Part of a small language model's weights.
Size: width 256, 2 heads of 128, 8.49M parameters.
Architecture: LayerNorm before each block, learned positions, tied embeddings.
Training: a variant of Muon for these matrices, 4113 steps.
Each number is 500 + 50 x the weight over its row's rms, rounded and kept within 0 to 999. Layers, rows and columns count from 0. Numbers have three digits each. The size before them is the row's rms in percent of the matrix's.

# v: layer 7 attention value, 256x256, rms 0.0428, rows 111-127, columns 0-255
# o: layer 7 attention output (transposed), 256x256, rms 0.142, rows 111-127, columns 0-255
# q: layer 7 attention query, 256x256, rms 0.0632, rows 128-137, columns 0-255
# k: layer 7 attention key, 256x256, rms 0.0629, rows 128-137, columns 0-255
v111 103:489604375512479545521561548527458552421436472512534455470564561545512538448410417457626553458530523449541458485521561477454601442502484508539473389568591504472536426602499527503491451487527399451540536477520426552573542501421524378386583411600476457503528464561537506478478462519340592476588502442553418510542501495543452489492540451494537487467469505509500459447412502551532503471483547488465469487553473473525537447501529523578451580535503578486507531521511458485525539488424440424522493421413466577523449528554589561445616463508502451535472541514501563521440459555467476477538445515456455507536501474519471545585473481540572472504483411526554527512529548506571516550497456521487540511635484418406534489494504489437496507544537505519504492480490467519480456417595426
o111 102:490449458448576523477408409442536569531525413496480557497476401563526461496445499551490494515513476462421614464523520462561416572499456434523517548530474517474507557468445441417406485523484487517468422556486507500464492540469533493511499621514460515516473490532459523547515471632653474578562555440442500552474524475433504482412486539565479566519608457448466419469553497479536493578545469429446510521497490546514585474510464435520480537509491460501524431408469528478553538500581571467563508550482568557478490488385352459500507524567526515505548524562401428495471569466551497495447605595631437475566433501487504470515515577498453528541495497334496441517445507482590525495534444485501504490516615577411491497504508511500503442518489553546478553482481518427493441528489505
v112 103:528541487531492398443561586472499524459466550414497505452481485498491409628413591492530469403543512440468503537557500543441482442519460516533580459537609504569446518504440567400483454581465583588493578582525509517385575517516437439555409503515392539531575502446452522480547563484428469421500510529576533455438446535587394487413460492476458513473535504506492441517480449570523482568566489562492481471416467474527504570542462527486560479686454500500474520442582446535524544493520439485473487510473498455517470439575589541525512509501482513518499525551469501496459592512451559464450528423458510586511549528503511543406532388522498454451539478524571497455512433459492498565510529445496502409568496442490483546556609540450442558485466483610557498531484525500530451485484469
o112 106:579472514465522565660440440493500574544510483519460418580416448500486516394538467455444588468482477504512514542524463504482478498556557483540468477492502472409434578548523369558451473442452421472458430510569582498541453456568559421505474528432591533517468508569502464519618387499566465527534531430433563509523490522431468551527444437445564529550524493467431536540435509549466525480452502491468517565496520575478563497572518359549436469443497495542436554495528533486402574513527458473484499442585443516452569498458479452498481631457512466551560575468546453466572454460578540529528490533515500471626540477476413518564484509476473489445444557467502514446523523575575540531526515509463484589538411478466402530481485441569471487501466490476409421524548540481525516576551480
v113 102:703452490590541454557447413449513561557549534543531473515477532533506606473544392601521373546544493561462481503531498501436490545433503492471427482445433513505471577352461516507515528515568414525443393448504524405451514442492493449498562504419440430546498483490477484605530448512451531458467537453572555535555555574467503440503545512523574466438467516539460556496546529502440496497473463499445490499420511536547423480447469371534478517565433448523499468470579505519578436506482400471489614473505483497432439533559519508432483570471542475532536529562507430517519584555485564459521524444508507483507536579518403503466549489532478534466635509539492631539546509439474466551461513477396488514478434496514510472504477466555496495509519562468455520443475411502486547498445527
o113 103:402534433520407464598516565573478479417538475578549506466481493483438477483403529424526529472563539531504450521481504527488550532496487496533492450563424534493568409570572490529451445533401523520460541567522546485551503494558603517525536552536536560416494495529592457493444565554443464502462543532508387400434568504519583438413499501516388516470455561463451471489524536521463453491501437508587624555583546553471525531524509640477521558510509500478509538436446498484482449510527548533479432482523521445524486382423559552491519496521583507507484574364502447451544478515430426642478376496568523410449439455460493434522467473507499541530452548480407466547527504530494490413497493585495524535519518459521449485506452525466510448514542419505495484607488462495482509493594566
v114 099:480509548421464470545491507453500543429542513505486419469455527523540515407479459466516509487398502447507564501425471490468511535457511603457529554533481467518510508489545487429496504566475465531534437589449487497574621512423582539433546505419521496541588520435557546494585544547546483544484502475509431532520443581460455481425523504485538466444410467525437485500584456494491452402500399493547414390450496486583602532516544490514436414559456473476486497468570457512522455543467467465437617514394394520506592474514500539485487493559510546439500543580508492516560555413575438390510482595533415548548538578454485515533561526462462431481491541573463555496436495539457516460412589544567547630431480495525475481512504498591495478542475417531549475516447527537490383445548564
o114 103:597500464500476454510589580507541540512537497531529455422542378527396566518456489460559494559562460497436493585596543605516557500461483397523436514481386554473464457540443463559460486446511537467468572461488389490502455485491479456513452493446492516457427491515567462581424522546563522471360575532520579448427604474570506497509538462421505425545547514439473488566508551436504493461486482531507608562543528486494553632606494499473478487507441555558535518509496609366601457418501525500580460503509499488421443465455522481492495572428413467495550519492478546476400510495453567573539553465476545465509457474521558523433539475585486511497460505478526488461527533507551497467521490472457475379553516533474502584467465570538516550457549509460451455430548556475458434566495453
v115 096:485501520515503506455398492560606449464532533524514583501435488604360468560454414578590473581492533512507489551505551556577443488577484549432507538499518534445477529493480380477443527505466538537524579404506526601452534488477483523497480535541426490544457463471510528420425494546527481453449569530585628511507493397513551461554480502472485389537411509434500486468531367583512538521502485500489564546345489484553489453447417540615501527499472465514491504498402498545479489523523513462435461522519525469495581428346544568487489519538482495549467524538592496416504421455489450543427530467577429570491477466494526462518473436444411491536439553482531490533497498463495561522556511513577543502493392460570411577570511485485468528449478507486521477496488540511592520488466550
o115 096:437457491453527450435609459485414489524567464437515538440547467541576507504563551439447596484455498472553441533497576524472562592547493455586523463484555545422559415494544522505557484560536357459540460541525483491504457497469562546465511434418533515396488508521489471470601487471467523510442468525478422529469458565396464571464444494532495506538531564484548486547459491487396582538526454541405545519542531416504575449468471368510456460509521543535614425455548422468519505586499447458535523466483464510442578543580603477555568431467531579518502491538531602484482515553457491513542401557510490543461559477437479590500561492490529482483481455517484568481507478477480530546519462451460471567652500517468541381480558479555475434522518465452538571477440387490442525463510468
v116 106:540543591497468530553520506441425429470483483609440560485578585559563531511458452451572492501534467540433557468598552450426526476438572557520492492373625484468504503436473485426558497561581523536517504496510506502506569547530520473449545598530574562472447540521483473573513529470500450466372574526439529474474475436530496500574508532462451451490517406597596500478490508429437551428480534481392548535497523435485487434563455554547502541534417535567499464605569461510438426546558528523458527511546478520493543464514415511562462505556428476531474467434492527571428480448441569460518516500454501477405520472478562564509444480519407487500534573534475425555557452530628558433470493465477489525596489491477427481345477516536454575531408511511454483507507455466456513502485450
o116 109:480511602421512504357467533541535539517556492498561481443479536543515540508559518587505498457569498497502450531518529549499483508566458430451519452488549515483486602560535529515450443417409434565473580450383480613637436452518517489624517539596440456504493542406502535484487553488552497470557482480531448476484471500393505459450470442450513570472431515483476544505595572522544500558551536429500512528488475552479567435535610461451426438512523467473531515454489493505497549512461545498537482534501571492507496458499424479539559501512435482436506501496607447601397536513454478509465417561519550508487524540520467507481535555475532530485417489482489433555424429526426516597445510590445434454482454416510424547519499445477465478374480527528450594578376569571541491487484577
v117 101:473557493512457471574495584414408417370462484480538394545513479517534510570460528496494630498546572461507438541518434456511405490571390535484605494508504512537467564511513525485544513467517470536470535522480476432590594469441500556506449534558680526499499488479477498512472442456504483503454518503547502374485556439654527541548499497438501503448515470549466576473500566505506483443463447493522464411490490584501519469481504540543519441567498470507430500507494493582584555424434454401520394484474503581485470519640560577491484500437539441593477511448531488488420458604516551470514414553439522517429614486592500510507530478443478484504457448454445465540504552584466535517485503494591550442466482550582509554519468423436502515499545504534559429488481512525495455482501520
o117 108:524537503439467615488531469424539587681535469478476413454469502477497480472513550523494571401438543489521536448598427571453559521488461477504482515473491459544576498529481507422546486527564537511462394509498515537508472500456484404431503444431409563516515482484489471424492422502655501582517470544498483495502527514463461457499573583515515515649450546574527491544613526535494427498553504556509481598507546416429473532551536511480414523447430487488521538539571502548439513514592453487512485533456560503539493539507469508448471532475507445442569540478486374570495502378555579486604516448504494540487492485462508457584495512453503583466401423417515499504475578424545473524513492468462447491449474443513516422448469441456517546524473497496495590521504537478489618543394480
v118 101:511511444533626563584552446467598598459521569478504530497499542497486417467542452482553543512517498635529528485532551428555445478507587469540465497468535478476450455457481538448513423566489569398514534473619536483400539471504467491572511555441461415440492547582511497488490509554556492514555525491453544421588579573475470508545587467468536446543488394548484467526468423421411478504476484530461594586464457553563447439519466559447504517471444515497526470519483518476538481536440412517477484500515402476437380471416457468478487486412467569417539605473507551567541493584454449437425412551451488455498449545536428415517516556435542479520445467490526460467491497532530526394515481508543542477611502510459483551572558470522587445585475521485415515534491489458566465482453460
o118 105:358528503519415490401478532541477547485490377504523450566480407500547547552549489531499448478453468428509511561410434476497493510417435496462492482520480551455613534474554456484551525420520553593432457440440589447508488485382508502434535532565482521503441492527572438569547560534475503494479497523542560427453519532468510528441409507527420430461499491511489494472460584496537498552363570400569441500533476443557473459464520497510568516499601497533501474411476340522451503492617572525540463498492577456424492542577561499400533572562414547485535428557483468462542537462438450473461505518558502573504578574428481502499488545523538563461568567511552502550479446570418480555520525473463480569479587549465470498590505519537478525507518558582446549506488487535498532463506527
v119 099:613442432463523585501466585526453382500468427529436541475552472554554458527461412406541476560505587473467531470504551522474475509528549439487394537513510579480417527516457556545555553531456481482473478539416551543513485570506600533575535490637479417528542544448570422486446511518604485546526544519538495438449470569375464488502514580582461487446515520464499509501594589556503538536419491515577562541437494534580498535543475549430532421481543498455505590555486557444567469531496448464521506502570568523468491462439473533491587449552445486586509553530543419566544546491446449437461504515483464603487461520468501458473436476521411499504459492457477467397457447568536508471542468513539481534468423435490528527384459394536482566522434581435496471502505430456460462450481479
o119 101:534544516440513452483596458470445472552505550502582514451543511457504493510553517553531606525480428412455521462524447499503498518529534536459461444481514381517615528395550544489410491511456476520546487447540498499570546605493504426462510447508569571552545490473451474404528460433571453430455542480375525445471486413554391442503436464519423521525541442456482537466443451512454548589567549521442509478541481459430528461423600478529559555508541538507496456382506514524489511496528492497544530476522541526527515614466530508473519538528513455567495488481551628411492449514448499548448477480598512468511379475456485549528538485457520538574465433604494490595495486481401562420529545567447542366454499526467561490546544523569526468464540472456483545472413462558591511487607544
v120 099:460457558466527552579506573628410483406475521541491431415437509471584500383438524410444592493480536581493487508515519474672515534473521457511517499542478527504460549503495466487501508525571473464440510474494577517354494520541609483602514497502497541546502479442524555483501471532536535559566485406423438462511483440529529465445588444562468458575480495532559559464510485476525526446513578435393411468423471457484475594519515503478544520455547433513452539535467583470513536441499531463524527401455414510527488412462551552447568450438636452433462421573589503477521468535510461492542489528433473489527489506534437564499460483560469435553492482495539541483437479587485523573489510479437544572575471561451532500447460556526491493496490548607443574495559506508526527553464411
o120 105:468471412511408591436505549408557588578522485447457543511486525559449546512444518511496442626466356418515466522510505444472492529461441482445451497558499396446491522506467477516492581515472500466490514478466415496571515519464468555569494505444447565508508572564450471520439580501561437388493485428543506493565497517567483546496372528530525512463593485440466510636512509537536543535403471581544542498492517546380579444480463459527524477490513518603537522475476377523471534558535510583550508486531539564505404577512505471557518545458455461468535566492489488579525558484616486428483492494432589441537523468493515477559410476475558508460542439486461445479555540432467472385489583476515529427535516488500543519441519506543606411470479483412598458515516488484536469543516533
v121 107:435387437495479406471519496460528535503530529439528400530575539508456486447464478507503577452415424513500558633500447582500564440488568521516536506526472529547471471503415570444433524494543547537527522437532464521525495505544415566488419463558483456430458578490514545584568464560460530489507549491459482566482442569499496532482470478516467521523533542475537466417453450584393574418470498512447481561497570546558490449550525486370532530476438561524496488478547552541486488550382459514559510488505540426469408467584520518479445481435514469522641513450602480429446435495497567463435441510515528494482575581488465406514482433510573483570484504490444501492475512457536514519425577507586517531595495531459473544567536570575459552483561435584474493555615471517601475468409547
o121 110:498607545498517608538427533529505473459537515461469514463450415540498549414487487510518457488446476538614509500470419535482499522493511556527473481459484556514495562605533528465520511528425610487531454518502476498400453480577568464521586519456490588468493502485457523468525556612522457470441499572460411450557521578445527523538416571489484387441515507565483605568521486474578465539512485486468546531467441423445500451466462452535458529570511525607535504420540526534412491502534526595427439613467389566497482419506435555551518571552482570460500412558458518530485531542459545508560624447502493414525523405477481517510487486430476464470476577496508491427527407476473492508500474438391432576544525408524454551522421449495518437555516485553463500445481493430559537607537457
v122 098:543497490432571501462487514500415526507485538518496508520522565488486584568554430513515542404492533461499537599474501540508512500464498537573546397462488494462453495559502479457538526524570529548482553496470451429528334530422556503421570526439476488567572353500581484494484626458484487530438481498562542474524482599515511470516529486534489505502489458567599481536491439512473502464520519510406465469455573492465436520539425481576438484545370546571497470489415498499490517442488458490393512558613452456538546502439554468473573556502550541502516420506414430522503492373403563462459492557532522431555565441487531524444542447498507462455494500478424467532561543507446535412406484526474503532427546461514535521561540627478508475438604439575491576526433520485609539486532562
o122 102:478494497523539523512577508415482487404491439414551482502531404466452487408467578557418486578558427543607515531532497474495505424470510396554578574533499443531616454478464546511484515474437438535469519606446553567525520428513458499561525467531551470420498629467410610461424481408502497515450483540487476473513549392422530530556387557498527563544461484521445514506558567529485479455405565482560485475497441526560494489538460511507507530538494461493483474572485470447519538475500545563589523545507486414494436440505553426471513493458435494552418455528602534552441576500473464480519480561505451424484506486473540553504428571513472512544559473527566491444509539485586435584530546557545583532537536469398431415453557455500529503536453515613468386562532500495467504497416499
v123 095:457528519532465529478535508521491485517470603483423503485537478487498503518439495481564499588459520481464521470466544475531498558492479481516502545438579512476551477470543549433495425573486585552457470481577466457528600512491554548362460507548533575515522593514491475547427420458492585459583514554584492526412537476501548478535543563478419565482514514504482444398512491552484346501505499509487470589468484483608486426578583425504534567538529469437536446460548561528526542408496407524435480527503598505583544508533470459456460495501473468532434510527512552370489595423544520493540505492459449434518541511461463490588438472483439651463534438512521465464519506460532448417423408541544593514592360522490533469468500607414458416441550519547453543539511501487493440492456491
o123 101:495546412499535523518565511442498512534449396449542474544454541490447580536436556486495598496575564528562531442430564550542348496554530472438490420599531588503521448538520500567434469458463534480504493464385416554552393538502425428540526506469506545502490505495608537452567457548546493491548450509500508429627473432521506454385475581520485476471569480456555517483454466411502503531510493404510469465519473582425501411438486592434486435452477518557544569614505567550476484450553553484561454455506534477451558440524457424506527490530469588456492504498494501595558478472511523426523467423571436527519445453493505479493512473476485511561447481434539443491482501484450547439509515549530470615441552525485520566483567472636522532598453558480522522407505427506535459490539514
v124 097:503469465520480523567473436479401368474502489466520513524449536549498439516499532433572486383508545528525490508499463534438480546457566445545524491426550463467437580481479504562485579434523530584550441439512461603487587577540455540498502502508440498466494463558597524457448496562463439607417546480520471517512408525480573521495431494572515572481422507577586516476519534514479405481430542533508523491487527466502540442506514448480519545482555563509484492490521359486498529537574464500532524473487492449499520433423447449465457491476530558522624525531511502495497448433473518475457471508557605609493486510536548540486483494502469494526524538556453455404405603443426566477511590510582507477553481538528397471507579433504456470439394411448637432414474441557556430493575581
o124 093:472515588462526490414574562541528533481527522542511479496595469544480447567532500498507485580523406467427426499488454477471520541500472598476429512437471564522476483554579446522515387507433356498517457491458574485511541479551642602451510413510409440468481529475431496545523493594588527433483529545386588456508536449448396519480441455473496424419491489533518533458422473562443545501549488413487547487568586439515517498471422618559483504503428458522530534458552536504537458506436556535423509514462516445546504536537502509513476488502385452442491483458557557465458512541505541428579480491532404479491528502508461476527558503579536492548442424520459549542507394613591565553510509508416502470514443476453498562524493545480440590556612535545475471583494535493484519514452479
v125 103:492500480597513494552486502608485565567517461552527540429453612544474488539430524558537476445420497583470522461402564570461496545529490426482510500519539486455404531526487568445525491485439402481528493510543527519497543519512339534387469426408456471453570393489596524517487568496481448533529511521511573483484427528580464472494438523485465460526454573486504486485489400468508512541545505532411535504610463469390520583538499555491518480515544427379582490470488410430419484457511460559478597572479517447518492521514547489515526444479488399549472469510590558512551537514481429468489570420514523454535483457563403504534492485479577490603486468549507595524510549530483481586526538526501494414471461475414569632468465524424463503432431512503536485532561509526517569536568528
o125 102:496552503421536425402477564528493464462487505477448532488529514450474519451582488468509571567516510503464454570518407537572487568530445510570560506504512560507504486458514473525460525583426532511504556493517589408511502437590514518444513551510549477551467550622435546522545436553375580484394484415447500464529596485456539539515511506508503512468534480476546503507431510548501496499439476558399473485505479556573526454402562413475526503363520572624486547524496570488549554563475452488481560379570474505497464357492470510466413477462491537523493464515497420504439558491532590508557414550441505502532514509482529477514524437570486525465543486459392514468433463422544446431527486478553519566544554549529551448576612520562374416577495499542448466480478526445454483453436538
v126 105:531447593399464423602518569481493508461392491414503507543463550490533570519503449491525576436512579470490550479462468530549501462476501491472494473540499381485537598467489443545486562471469385495453459527381519555417465501577547430470480515421554536521469455454480552512485527592542516525538582394478544536517441566499511445489468475564603464475478461535468561496498556427505531522453511546470520611453463508521515417543513520523439490460536556449553462507382577470468413511513381569467458456513514459452440453486417581493499471521504516503488509523471493541483556522518435505585555540478482567519460408515548469489486545555561492425530444513581565548482527583569617463507541597505511426537456464485605520406526413413492511562524475516542502402475552470507576480442399
o126 107:501560452575547532479478486503462432513551460597454499476466489556443513461508459520524390479478475525466468542554526430525458555503423519450408548367457484514499549473480523446496454562569583484522491496453447435560495470532437500537479545574481504482572504520472524449488466421467452537392432501426547483468467515462461388506456506501471481491651604536539451504540442582454577447489458500462542456534513543553527426488448466501542480547527456519440588462527450460541591541489481492542514603600525577565395517533563499515458456504574365523560545542498499507466547499573482443473498458587489548408458561451456477528441558498536629537508549522432418498533560451469421502408511545436487491429511535564460520454541520573593545420492482489500587610554486487506450490489598
v127 112:524535432558489520471381548507443584476487554441396542477488467460506466437413553483533563487528497483435575496482531508555492491603499421551523533549470505538455587488492511452480529482583477518422447480541531419561491553612569540417468535474454467525447493531603492496450402521531484452454433463507503417559473564627494495520478500472480537519533486525562461516536512566490387495521517463539515546549490518582429477560509453488567556525508574556465475500473460455507491403453483523508479501476512438517570506422439438527407471526454545552549416456465549478537475556448444502582520459599513397512523537394463455516499522480481431508587492499452553487482528591574473469407491533504660474514493569425434536560443557430556432477523497446606519514518648480446546559489452
o127 114:545497590512376598540617554517476547551557504470505491560475497564503515449479492486563510549425467540545420458426490503538497556443449441478487545544424555455499531498482553511552412526511551448546439623462539500471554460477459501555621501524565475469493512534556442461538524477383557447586520462539495458554562404457428503474525574501560452512531419453497486465447465472515483520434512410464539472552567509456361399394526563473492481508448563524536515479505578477480512445569495519504451549521534461506458541544512419450423561479450445468450514505505432566544560490477540528490483516407452565481515512531515562535461455554567560487504370449574566467422593497485534425524534590513502526448466506523512446450549536503481554527465586513478504499461414518573358390483529
q128 101:561406528489473500496482539504529455554507598470436525610420449494576539506465448557453448490480473469484460456459579510497469505467557476529467447459478412446544446431535515540505503508418560447451588446551454531499500516504446516575571538420502570559515499498468537481502429558537591480602435520469541528555573546564537460509565450486557546508571422565542523499566491504465404510496467463523483436521563438524462595419422515592509431530461533448468524474527482552407560560424580486403561490481507635571500511542413411485469563552438486477369441557461544459409562511472493485476514556490401497501554476547489480524514462491509502505473506440483541504568446489540557371564611516473437505529522515450451456550534536430520492442551593475449478462507457499558435608461434
k128 103:403402497464436511606453459498454617438483534490512525602582466576479571496535474472475509509518508534646506462470492483490555528475491366465555469476449466523500542393505435562492573432484486553589541563512506436541490501533519509617457452526479503402538502494514397475628464608469486512478482456476394491555442565484553536513494481445492447504491557578473519440512461501511477445362518485446509427390555466468497487458473559526504437543611503550442474512514451518410537523503450507530542466464470512475503549426503489540463559485386527446471491467429490481402456497562363500510481439519576548592569534548517539502494529466522484478476461502510488464489449505531444511525559568531521503603544575517549555473464550475512424543464513569504549453479500581548394581529467
q129 095:556437503560534436457489407471468496509494535440540542530503581496641545496530479465499550457502463509477528487521516482608486483513517534474542528493487472523470490419498432551448433465592486505512468427389418481542495537421413463528458521559447405495494505485496564479566518514512423448506567565450508492518514563602528500507493516580489479613467480464529400579534488571503488550516480398525485567486437543452564471482416509536507448535539487486420407451506483494533467420561494530495508526449461444533421563479492417527623520495472400472465591518568566502524368648534492567527475635452563428459501538490478513462516487577494536515481585632432471569568532464516487494505442547443475549502548468586511485500515509392432487471422556452522535541387464471545496497456485
k129 096:553471513556483557526418513496522435451507449522513433504514446512503418512504483556526544584455443469470433532457560447505389507483580538489554484488522427520448488529453438572418539456515416492483521505355531389525553534468513537556545554474388506390490518578616561511509548556480586506430499514474545540516542564547559553425492510540494460566456457398462457503515509495584496483455470463483479531498458467480550510591402499599487529432536554403491517496543425573539445462630508548604506571494529521534449523575478520476531478504461496586445529446528483557574463545548413442516482462405490543434520605466591523496516534539471435544487502512500512570448433532514499474568496593509515503541468532471492390519452494441450543467447471541383406507370523512458481474554508
q130 103:452574473512533520465552543482450588523496399462449507540386578415500566513572424510426445496589484550449495471527503376449502532518443478414474512531467583397527555565472540529540481473501537537567518426359496516521513471412436443551503485495499494475501474511580512497549460527515557514393507554470585441463504501547454476487593464623454441535498467464498474562519499560507479599527567491459498559474581489553490428484439496467559491405534570503565509554617443509450524549475489509437470400483494509496446467427570596553534513561462587613527452568501486487512460429470479440497552479456501429444516550529458473438475513530563492545474482467551482489490419517536528542447421526542507526508451588564472473511488599443513586564521452496407567560470576439478566427439470
k130 104:450608579539622516417489527511472418593534512541440439481484515469534507446531505481420452499537496525495452548545487344505383576489560445475492564489562511445546466527411583504470501422498460502539488466553563482499464568492499503507485510449524377444400510497467599522472545477512508539395465446518616503574513437522497542539472564549533496572555490431472493552486489569438545446451565480512483560514493532524492424461413490508466501472559432509432417496404513504465567473522519554458596567500482547452469548447556471536504522478402537575594487441522544480457540474615476434521561597532560495555515598483461506474403618451515497479561520504480516506421485447445526482453396466490443501450524566491466446445503548482534603578564528453455530505492487528410492478525520
q131 099:418505459449567538443520498518483451517523574523569479461521464495518359532495439489558567513462572593532456534549565576507537438436484528448497507506433477515551485495491481468541525522412530458556488507456412532462510498493522526482500451483453487449506564442471510500631596487444506453523540570450505483425484476487390534519487427522462358508452461492538539476529617535537557455462510509495509577451413514446543431505401594468581487653472544513512451560405517450489424510485533560493452531472503422536550509440506537480450467479484464602558480465502498512397513537508516403556489483472530529510446502551499493477551460511530467618439481528487448475394468526516418524541507483456509556600585537568594471525448589493414618490501534461580447502497551435495548379446562
k131 103:552522531557474429444465517524603533514495481541463495420492599444451469542532597388566478525503484489501404464530518608518503445501542547481555418525469541493522505559514495426419432496392476552452503497514420569499640457471462544492520460507517457540431503425473493553526616526475534458487396560496544515512451490468421544482485419541549406611468525538529493503444543565479535487446486488535449465407499568570506529465396444498485421440457512457512542489516472481577500517463587513578456558480386448529532550500500514542530431394537519602574436577497477545513489458506523551506562492379536580518443462535626504488610544535536473547548494549419498491510463502468480455506489420497544454584491393519495433476404465457438580447543529476531466461534514513470555509492540
q132 100:491460483594458535496487542506534473578533553426430472511465529398538505552469564553416444446503537532490534461473584555475471453470475551545414483506555561489523552498499537476457486464511538541533550567493507543470440481477449458483514448477530531475400501422384502498528475484395449594548531400519511623603490476503505475440542489407463450453537444509537549515529420536352530486623499544536496535505490540426510474512587386449500500445465434522489586514448412500602446549523496553427465455473512454489450569398574480441472556496470535424451538432509520483516523501566588555498592525474485521531520508473493525438567540443471549429479404548515578445559494513488519429552567540562519366447539453557487505487485480528595539473450560538498589474599539568435491476508536
k132 102:468472414527493480524572493533445535524584452462507589528505538443556492570544418502553492415498558562446555554469537524532510578526549502473463520550540516434528407495466526354446535571532577549507586571488536494400457498518515410514495494554415450443480546501561441483489524460422497547461528536495463508565499517479408513590461483418433476419584562407430510389476538471582480493541541459561479479545447492444437531438572499445467528476504464519508536574510479563448463494423539417584505434481434493466571485528496501483466588394568539453461430530527502434498569466514489495488604475407483567512543469591483459446412489504442487562454524532493465396486555504508533455593540524458461447444490545455597509606540459503527515562452462520581461553547538555469479466487621
q133 094:554437451438634403426532453528504539435573562505508556462383564533458557561484561487422513410526555502527480559470454538532552465532403480506561497413403566422412547537504537474584483513493456520564471554465457508534535507485413529562511562493552466395556607493435399544503486479431551494613530487527525417508508535455436503494502496498556462536518420532510474412537555477591559454496524543549507481488534511490480534503537489494445513511613628491564493508480514508509576570544510496615532499515475520495482476411589503490385556468544463540466490414466500481493497469523493477494566474562388488484475432392434492450390567513577537562456588422461542460466459453478474407481502549497452558522528522456488460444421493523548592454533501471512528522508499537428515458469539
k133 094:478482562534523468447486502514506545488432499550545537496471395532567501574516577655460509454528553537462510505484531467476607502577445392484437501571463569477486479516537471451486505528437561496551449521477440420520560474485520456507419587535467480437441526451452492577533509526440423552509441528556448493491488483503465451366479443519497470609465475440477409559458555583514520483513561461450541417518497490491447518488380488595556494516462428514497457607448519547566529487453486587473478475593545565504405593508415474472506629394542501511596502482453444470552518391478491495515501526503535598538478468524497576467466515458549449465539499500540522500400588463461498555492607521419485578483498521525466480497497517574486576437503556389472524463576528472431504595488466
q134 098:498513437496416500500499538524534520520473463612502483513393531478508531485514436493495476553490471560550484547406571514514509482517534530433388507546443469538538530507529480437502560480492600472450470464449398578441512537554590576457572400437491584552452547455401488495479509585617565522379457569496477446539522524578476552455461486510423499474455603467493595511554449472463497486529641510487450500551601561533421485417481531403521473548351448497485518576466476530512594572436401513537507501458507439501494502484601512581506498476469526509472495544493535445389511501451526465487507565465516434571592528522593491493508451443565478508500469525544465405521415500472482533466538533405571509457497509524474565504469421470495471469567540458507461463422533484494600533549470
k134 098:486521509485568598520516516385442394543474557505469467442515566473614555412535538390488518495537493478596522538497500544474447518518439470519427519494451465543504450592528548509500492473513512470517481497554552533456472534572539519431539453406463488476527480495482503422514544586464599446533451460474479551534447534468506520497476476431512602455532539543482605490564473504512539433514496527490441597471527594469593483475529577428467491499476365416500529482422442577371497480413476480486542566535469557458424523387501483544485491463474524507527510533383488396441604561442528485456510549517541429455514491524559489539514509434538465563465503534461406478547452508497515470473539542621441489586534478513579506403491530446419607480460517521547472482589475543517576580459590
q135 102:506389509563527586587468434450458474404432426499529486469488490494589569511512542573558393443593481509502559485496497462515482507411514554498476482526620410403428571491386522534440519553532430554477459503675477501453454530549549531482528486573485546499517412544493605498538518503487472498503467419472480481504512537477486528416413568481443463385516393520492490514445475489553389518534511444478419474525456437542416566557427462518594507471426451409549470522486464482467531517518588419529580522453474410468471508513499480453433511481546525455552444438494554567584504455502502462531453523567513520499524525582486477468490524596443513495521488498555515613503510440483625474524565523517481486422480473543531524567471515514641522526501553540527510518459504526550455501443491
k135 097:439541502575416489544583384476514560478531561442429470595545563462553489558549541507436548542463446501467486498462476493529565476558487518522514547451564429549537451534519507526555508412458442523485530387442471481442478468462434527447529453563498490542402426590503554469408441510533513515443521440570507503498523400468489547481521585395506457490440626534445452446551545547520493535479454493468596446469447520482461528482476581445601566456515526466561505607508578543474477575543448499628481451496522468463454434493465513497417511530489522448487499486522440509552440509494500466536548498552456463471554500523553541514574559489490599441484431435562438518493493455520499583549460501456412524462485425480464494555583440514519499574482576567452381493644464521579420487409527
q136 099:410413491527510479524468556516568532492420612551585489454505566441460536576448513463472529459533547477521585455524591533457514480593459502581512546483558438496514501483535612482498540516475542495406426486471475522471460515550465579390465524523479464520380410478584540522512523461471473476442459465498580456570532414564487482480514520621568458505479451465441489526528524588520466541558519449404462524447491543413536549507525520348532534517509524532526485441420583494533444391425506560378516627451538510476510410549497510610422582550440458488523448406556533487457489566429523546467483525513542483519511607512508481484527485511478444520467498464521521554557490510506409396485494539559541525449497472453492448447488545563470547441448471472503561453478416557494547525453570
k136 101:473489550481488507580590460467484522442430464495553507431474495455437502586528455456500564538472477475504556517536419503572506528493538504545531557618607543481455496449501595430481504478431493508516577510495531561531411527513523552487422514586467553602450469456611500410526408401452531473448502616525403523588515573479515607497543536576632498478504419492428421501529543506547617534434457451530455485463485548529470478509543478470454560487443447413516429436511471521395449490543502507563549499521466532500499449609626512465524491498501461459546413488478522462549465559490496516549547498535656461527505435502603454453506523502555514441406465476466504541491572468431486477472465534503614463470494365548521480540462524479497477503482448505514455484451442537449504458453498
q137 103:497621451431522412553550461492494464505510461579538568486417510527533543549378566521491584408509598542396428505464530490475503512494492458442461474465455489394554518433471457455546468495530430523516581503475472504558528666496522625489464393554518476466507478479542569517470522571513386422502540498516578540445476538410454557523497424439551468530399454486524502453500521500455528523471502539425513575541509512394490477440533458473414469574533490471517473537459513492515436566528527477476518539583476452431529523539443491583522545526537550534503459374536504509550500568422446565481501464550519532495521583521460534526484564562480479579480554521403515500529484526456606585560430425531558538453506521448456389465508593451490501454446494569505437581500518536487490482588555
k137 107:549525490533618438486492475543438469470510530438503599503444539499644529423406513503449416469554537479459504522477519549519513544440515489493582441541586365511569524421535572509543413539474582435524499494455380478539468617536471490580501459588501503488451512548394580507518451482495413493545477543504595540484493451499503576555402427638594470453537551522476443572550487547555546552453431534420463530420414520472483498514521433531473502496495526557549471472478475531462504494513518448468562498552543431542489504526420554524484487386527510525434492494476413471628500522513462525417459485376455497579424514395479531532493532542530485476395518548443532561540482496501527583522488497469494575513507501590458483503494509490454552517512480466482458406416515504426480516503518